config = dict(
    n_layer=16,
    d_model=64,
    n_head=1,
    n_kv_head=1,
    head_dim=64,
    d_mlp=256,
    vocab_size=512,
    activation='swiglu',
    norm='rmsnorm',
    norm_place='pre',
    norm_eps=1e-05,
    positions='rope',
    rope_base=500000.0,
    rope_fraction=1.0,
    qk_norm=True,
    attn_scale=0.125,
    bias='none',
    tie_embeddings=False,
    parallel_block=False,
    init='uniform',
    init_std_qkv=0.0541,
    init_std_o=0.0,
    init_std_up=0.0541,
    init_std_down=0.0,
    optimizer='adamw',
    lr=0.00497,
    beta1=0.9,
    beta2=0.98,
    weight_decay=0.042,
    lr_head=0.0052,
    warmup_steps=259,
    schedule='wsd',
    decay_fraction=0.558,
    decay_shape='cos',
    final_lr_fraction=0.1,
    batch_tokens=[8192, 16384, 32768, 65536],
    seq_len=1024,
    doc_mask=True,
    train_tokens=147200000,
    steps=6122,
    dataset='wikipedia_en',
)
Each number is 128 + 32 x the weight over its row's rms, rounded and kept within 0 to 255. Layers, rows and columns count from 0. Numbers have three digits each. The size before them is the row's rms in percent of the matrix's.

# layer 11 MLP gate, 256x64, rms 0.2, rows 0-99, columns 0-63
089:166065116065188142089154132158084153114163155147048165106110148061125165120099112115110134142138095104090169091114107092117185084145112133125095141117154147087138132089059149163129113158137122
097:154087025098132158125174167080109155183145169107147170148149138166066123060107122121134131082095140141193130100139148077086154118105170151144146094118128128098147125143127162120104125115145080
112:103104161099120126171088168131107187119187152123156110225117098103126136135156121154130181123129203144103115118105104103140155149111173126134113153141118100147112187171102115105069064139187126
098:120140084112106131158126114160115166108121062143212158197132150067143169063141113141103091098194092116158162101123191122133134119118103058131101150173135155110129127142134111100112109085141104
099:133137084063219082123120143109135121082156100116060124105150106103085207144153130116123087186104088123095169120085137084145140166127115122092077155143129121142141158133144115078129164138136085
090:145124094092097110137155121166134161199108142128137154166073074156134168079196120141112150075107102151132110110144114148090110150144141094140133113150081113114138208158097176129124179051092126
095:120132088101166074105087076051126144143138152184142149131148124109088115118181091134150131156092149097139189171126079153089113123167112147071047159105121121132071091140117120149109162156152126
099:127088144131139084116096211093124163133164177123133146138150109093064161121123117119190116147163104126099129084172143112085140136166103150152067164171118096131172179128093107103104145046125106
088:084113164087121093152152081175168157092172152094135129185155135100105167113131125071101173207112116110115141132100156093152117121137153177084164104115149113155087186154118129080192127156120108
095:140169150119144118135154085129104156138208159103128144131147075154088156107168140133184151211148102108060160116183167172125174113131112172073146167117122147135163122130147152138097139163083093
101:166131140093213129125075103181150118102222132084096127165153075127134185131144155118123050160113110108097116085149110113112111119157104186092128150132121124113099146135153128085115160160156102
093:088168108119111150063150107158060150067194149074075110106148148105147157099191121127132168143116069121154122115112144128093161123123090085174122138087153089141163110136095100110138136117066100
091:186097164117132125090116098060083109078122084104100137139133179102142151087174092134117152119138156101184108100112121167145170116174103125108161136153078162183091181089104162137123164162144078
097:128100085112101106178138151118127098156152118129050172124147140085055131039128118105134164126112117164073114161097111150093113112136113136135084095110108076091114118199104131069102147110157159
102:181138106121123143135152103099100131200143156116136154123057119091099176076111136119163171171095118147150158134100115114094124201124178127143191110131082145111133128094151139141118220101114175
105:165110132103110119118105017103123166091155187099123128150127121104172191114109150125134139143161092195143127142096146106062123147130115055143100139124111082176154106082156130080115099139136127
095:095100070129074069148107092101156147097131125163092133126066092075132111133117164129098086111135111160086141161097070158143200124104131094136053171122124096093095143153120108086084118118151107
096:153130117048144162119127131137087158117213055129084068135076180108053131109161133117109146144157134114163113125104157127156167140127082154098157112104119117104097151169128109117150112103146063
097:111153142153104195112139097138180126113146135062122122148140131115137121066151104161095168148118178148158186116086128097073178102141138069138174175132158101147141097102185087065099124117148159
105:138100044102135113100152081138118118169171166116117176174160142090105133110164155138179151102094075148106166153186170121133161119160079086103122120117100096065113143122102083092081149108162119
094:097100109095089138127109119079202121085171112166103082172158091112124148098074105133136132104123174097093106098204105078157118132126061058136148142135131132088130171147113164115145156159099109
099:195074139094120080057164130138101157154132091115116159100142147082161162088111084146105191089125128104153097099142080131180160141138142108131045121139161124109110170092120143083131098127145168
108:085140132118138151073106160129140114128186164107146143142113076108153130070122097072116153122119066130137149087170110106078157174135131135188094142188078190078144191129135113169136128158131157
094:132129180091123128083109196122082166112158103071142120147069132111166138141070075104168120149204068124120068169103137127137144087109114117126122087137122137077157122094158146095092140113095096
094:104077150097113056130130135108166192168179125130103167128175099162140105062142114129102116117168131170118121144099204073065112088137100133103084087122135126111110130089126085143104111174162139
099:107134097160158137133201148088122137135158158117150088140088146146097149118177098100170155094125114203080123135129152140100178180142164137093131166091164157123078108170125113168104127183059091
090:154134149165186130095146161121135142088125170166122151164111108128107131044129126128134107051127133166118165058120155100124134159156080101158077128125111098130145103156147104057145197180130095
093:182078092111171133137185121111157134109200181076157140114149126120100163132165068159138130129141106105079138125055137108149109098074114123082105124151160124091162173135191137099131126103172106
098:128162177106177110094158156188086157168137098171156148144125099122077158127107121137112156137174095183144072097149143165189154107178094113112093123165175096151144129107131065169135104163101101
105:098091131099172114118111140104135135151149130164099101168125091125164160081162112119189043119133157171143123109178153116161101128165074121142139166105098146125112140130144141193123231099114079
098:143123137137119120117160097114152092100127158123157169177109120092143169089155089091091097143150065110098123149092107113123155119145082103165140176172103110131139117084245151139110150199166107
097:134117139090094166100124137106107157112126141137076142157110102064144159080130125127134116157138150131231160117100095191135090107130052091121082126157151169124089130146112061078130144178120126
106:102118119130192124147139053107163128136140097112092166138099145155145192076149188100157068116145138147124123063145119122151142128139147161134130101114059153163151108130157089081111204150121076
095:154125069149085092112139073136116119101126181171072123166120128106206168103134134125128103139198145105157138157115168095133168181151174167118133176145131126094074117143167083163093144125141085
094:114116123182116096088168097086155126119122172109119149075066145180117127065119134148096147105206137140104184161154177130110131087130097139131101134114145138130047063114191123147130118146140104
098:146091077097110107123133119103099127075149095086126171152145105086111125101167170194062135078124147083107139068172121117091155087157086094136135162093167107090153160126171182109122147093104111
106:147125077104122120116071089147105152116149173097160180156069224148123181121109162126088132140168089159182124106142162084158134162144112127164141140136082168074134166151151152141145170161143119
105:152129141137132084144115124090143198127163168167160107141121097096090139072141115122146096161159128134114156151128192111146154153101100044126090177091086075169107169167159117101084104136117068
114:120135116130118096079147131116174104073185136131137146135130139051093151102175139135144109112099089138109130124141140127110143100186161028126066166168128114130136201128134105135111173103154063
102:154020144109144118108132138161134143071147155126059112137147134110179162127140072098159117140114163134164080062126176133131144072141182100084101139121133177116088142141134183138140161108133129
112:109131125096220097101150094184160134164169131094123152157124116166079162075119162083152181139097163171099085097071131116124185169131086109167115145127117107112129152142169118130132115067125112
103:088172135095079130084145133195117154114160148148161178130085121092148157107149104150137091121101119161097107157121097074143174112148156138154073166097184094129145166078092112135136123144116035
089:216141093157159100086169157114112164160119106112116102142120154147095129143171104139110147128125158099099138120168089176064119152166046093103118212120137149166174128157102108154146171147129120
106:054131089109159145106131123108103176148158151101185137161086112185099153112141098172193132122091113152113158123151112109102143117205116104086112148139180101154140137172132123202136144180084109
109:142058093086104115092136147108142130098185117102084106172144153162123159070089126120125149118081090187126109062144180088153144100183117138140082108154089129167077147098150084120106140165149126
103:109081136131099068152137133131159159164173175160142108152114128109082151084169107166105094150114155082098172074137202139106131083108153135102137083173208154134105165150107142095116182132140120
102:192120140127132065111103086160087218109136130095116097144065141126133162129092077082166162073144161182119126113087101103159157142145160115151086107174162150114115139140129116103106095141184129
109:090132154140145153098154122144143148159173186150094129142129120100076142047114090169201120174123127175150161058180141138149125103138101123134116120141055136132124089121185128096077152137172129
105:124133125135130108157127148111113153133165182093136097129097112139082165113237099130149125127076161089112149088125068124142161077116172137115067118075174111120141167185123167126071122111151100
112:085126118081167141160165155102100127109182141109131182156122087099127151088112150098106093136101104137163075043146074147091147136180089140093066157149153159081139162116105164149139128158084132
095:140126088162165144094142158120148164107140153133154169142074067091110167108128165150110104134177139197080098117097168104154105076092074156136127129119066125130138194108133140124113212099149124
102:120131088127114045125112142166195163124133112152158179115119193082142158122119091120107140111133092105164132129118098172139170116187122078134074142150113144120148133190129160074077096070149102
101:147101052131191120094151126160110153129143171199138103148144141106112133056127083096163143106154116147148109170112118154074132151129150112195125117082161103111090146125110081070134123171142189
113:114125106148169123134107124102107111157153090100136133159145135071180190117105102185120167102141095186113151105091139130096132141185138134101065081140144111134133135185138196177070154188155099
100:151184120108144102090164123092097087099159123164134144127140216154138166152169162167138148140180103152137085096155166125116155025115134132107079180104101146119082133175137160125127149131108141
099:116115116124096130104169118104133132112174180156093151150171150140163130066129097136146118069124164188153164116179100127052149111112134053186154156142129106177163109140079158097096161156124100
094:148192162133169142150137138114193175134143109151119057120083184126091126085110109143081124147131123168123140092092162171052121138162101068113141160169095101128083070143108113123094156106139127
098:145161102154117195147201068070125183081139128131083189095082106102131144129178157116127148162129104121192097130121143153140105117135154089144152149137131137153147120072127097164070176096149121
110:091141079106118149161119088137161152078123132108118115184067099113142152110129075071121099160139119153129168098146074098102138154160138102146056186092125108139131138171156137134147184158065070
093:105153134124107081082109154165119128160099100093118122140111124162143145108098145093109171105196156107070137162113111120073203076108131111133055159189127084153115144111113086121086196134126145
098:126152113158107122106161167133181141118167101122117150135062163128059163104137144097148118171116089110120109043106094153142104108125121088129152137185077164086111137090123141096071177076182125
100:118128148172105132068157136120097168130140119073154102115076118129137137051134130153169098102094141167108178103061123182149091083118097087078133138097124118197096147125145064145130125115170095
100:094111062154119172144134104079157109125141165117141166169066068058179141126172115110137143159209106105122119087072114142102116101186133141076113106124173129133154158137138130151154145162101114
101:128081136135154116078140127098161203161143063124085151139102152182123165124130127053107185090182165158159111144143105171176136136162118104155105158171155138162119119111144092111093074166135111
096:164094147139122140077093179099187137138160136129165192118172135097098147121174102106132162108188191122108136119212150124140119086114124094075090119151128129079127151200127129122155094145135088
101:119132087095115134102129158085083123110144160061135142104110169180103152102099104084162136092161169122154152137093128126101142176144105145061183164099136082080090221127113140084127152127099131
098:170138101083163156097152120154136123126110124061134185184099117109165177122139159106151162081144166208115093129077143185115112147095102079194143146136178103103085148134085125145125132163123128
100:149105097149106100077093124043175155113139130113179098150135184109075137104161144133152189191180136123144131119134125148064097129116102093163120174172084090106110135135115164120125159177158103
100:141162093065115110154147170173146164120132139169128173123091173180144196085128154065135111186174101139166184109141092098139142110064084140118104121155102110132181141152110112134131152168098119
100:146150113113184169150141158170123116126105114136099123147074140188145132069105153105151113161171136101126104076081091120195129118140151164141103128149072143124123119113174090172067118056105065
105:176146127090148119148106102095175197122171146161162181097102187088075141085189121128136134136154086120118124119151133141116157164177164094119171141105116072121112103086162142126110091080112067
105:113143115153182086139140158109138096130113196188118146102095158163141183105108103161125171125161083095131108103137137126070168067157124151134027171120105166128089169140122135175106132146127111
107:077054112151101156098183135134150115112165156111153097102127119142127134124106089069150152165190120127187087117091114115095165110100170098072131169150101172152096119123196126150109105139189151
087:170102152128112117118066122125082074143202156141162120125115152160122129095095141157157134141206107045114114116123165103133127080164105163099136106151176117147137113078094189176106120140089160
091:180151099112177126059033119151143128096116141098166107161151107063110179080137112134088155176143131156119095126130105106138117135108156076167130150144156121140149144136171142058086177125149158
089:137166090151131116132098108085063092170132103086160124183134140121125150118125159121081134153155092165132109095131103121047107201157100148118110138128144160117197121188171188094099134168151146
101:187169090108115098120147085201159113170145134147155102112122157147127139074123160146107168097126147096140129104147130079147116104109102068188086170114145107145041162076110154085095122131168133
105:135167093102115177120108171133154168108155150131148170111120144174095144063134115121168120114130123200156046123132161161077200106172105051089130131121092129134120163152131166133170114106137106
094:162107132107111134012120136137150084137169125127069093132117106176133149091142188133101143147142162102096128179123171093154166130084096141131087101167097106151095102161153164121139132203132144
102:155143137119160111070088089070149134112112085111062135147109099129094206082159133077050165159141107099154138114157163134145152108087061120114131121185146134111110131105094113077146149102114119
100:141101148142123145071141105117117116099162101034143131129132125118064132094097150117095129143159146187120080167135171149132174170131082131071158160094195179162096115155125093123088119102089101
099:146134071127170165167098102162124176109138092121151118144125069091149173098155091138143163096165126123112111124102076178091116160145087134067088145130114085160122185183163080094082133084118143
096:083105160145170147145099137142105175181163167090163188131131126154089164096117163066168136195148124146113157151105109098121165171206175128139133106138155134176122126189125125152121112178155107
099:106175119139164140128118128106150173143143122107148149208110143090104149047110107139090147113087178088098126134136120109129119111172121134072096148200098061100174116191133119175081107150116118
093:113138134122131146132122051180109102083125166127110130131112110142108153078110051076121175149083088172158119123132116098166149177183166124125071125115151085114099135219094141126114104154125099
097:145101093134112123131115079096148167159122119167124094141133113129088161077134133098103104096086148145094142095046179151181189156127089091109110154083060123124151120099057121145069097157123127
088:112111163095137105167154108098147155165215138157114174094153160139136112135156140119102092175167090131134110114071144165147160149112075155105099138136106114167185217100170112134148148171175109
099:159153165134163043075123128139136151143174102113160114114130141120154157120105125158063136166184104194095128126098158090128176138140122098065087156180150106185110108138105067150102131135105153
104:141141161003105109084176110123118168096125113168106120182152137068135163092149144111080101121167157125169140096101119164064122105070156132166101101138117145109138122140136142127167163119155114
096:084136069114115091073064172104142173169145092077090160090104142112113161107074181122109119148121059139140132118142083157140142103157116139154131140168155129128132133158119082082080193099159125
091:083137072119136090154070125165179107149121135155111170109113147132115160132130124159162097075102186145154139108139091142127184096147044162180122177084155159102143181185129116118110125104161097
094:103113088107139128176120153142066127136180121115133163088089143154111136119110145097184096152129150124154050147102093165107195118149112166108159144135120164078152154152121159085079123069206107
097:158104147114115080094171088089113192063117148097094108100164122106128131089117115124143162153135126133157046117109043143152104124166115105174104157150139136173173126134110170123109193103176129
099:142147159128161129101143068056143151084112159093140063118084127133108159112089075141119150134160146142072113121189115091132152174176154072153077134117096170058161155131125160128111130150114098
102:118151125108114041160143103095116103134155128091184116128145093156140163137189120147107136165127114149103152101164123102139121134182126054140116128148150154106122190082145135188088199121083067
095:105103115126082109140078085106102145100200166170154206135139127151134131132127098139136076136155089162153119122162104137084153125146116116119108200111084154097076074095171069086091139136158107
105:091093098103137176128104096159067111180172119115168130139110188168119141092135071135079184135156146111136155146099166048159161116136093118120099129078156132107099178096119185112122141152156158
090:190110087140100100118169119098081111107109150170134145145026157104051121097142145146139156105135155139103121126149082135116062120126090094115078148090079168103116129167173155115087157117116145
097:085065103165114065089125155118128130132159124100108095155082121102130129128125081104129109128124120133210072121077138134096106100171169125148134130159170182060118151121162164101063149122186133
102:157165077128145125118147077128094161099147092154104131192147116156167115085112131098084100153152136145142174155156113056156178145145112133114105159136141149103082100147139189090068145191075089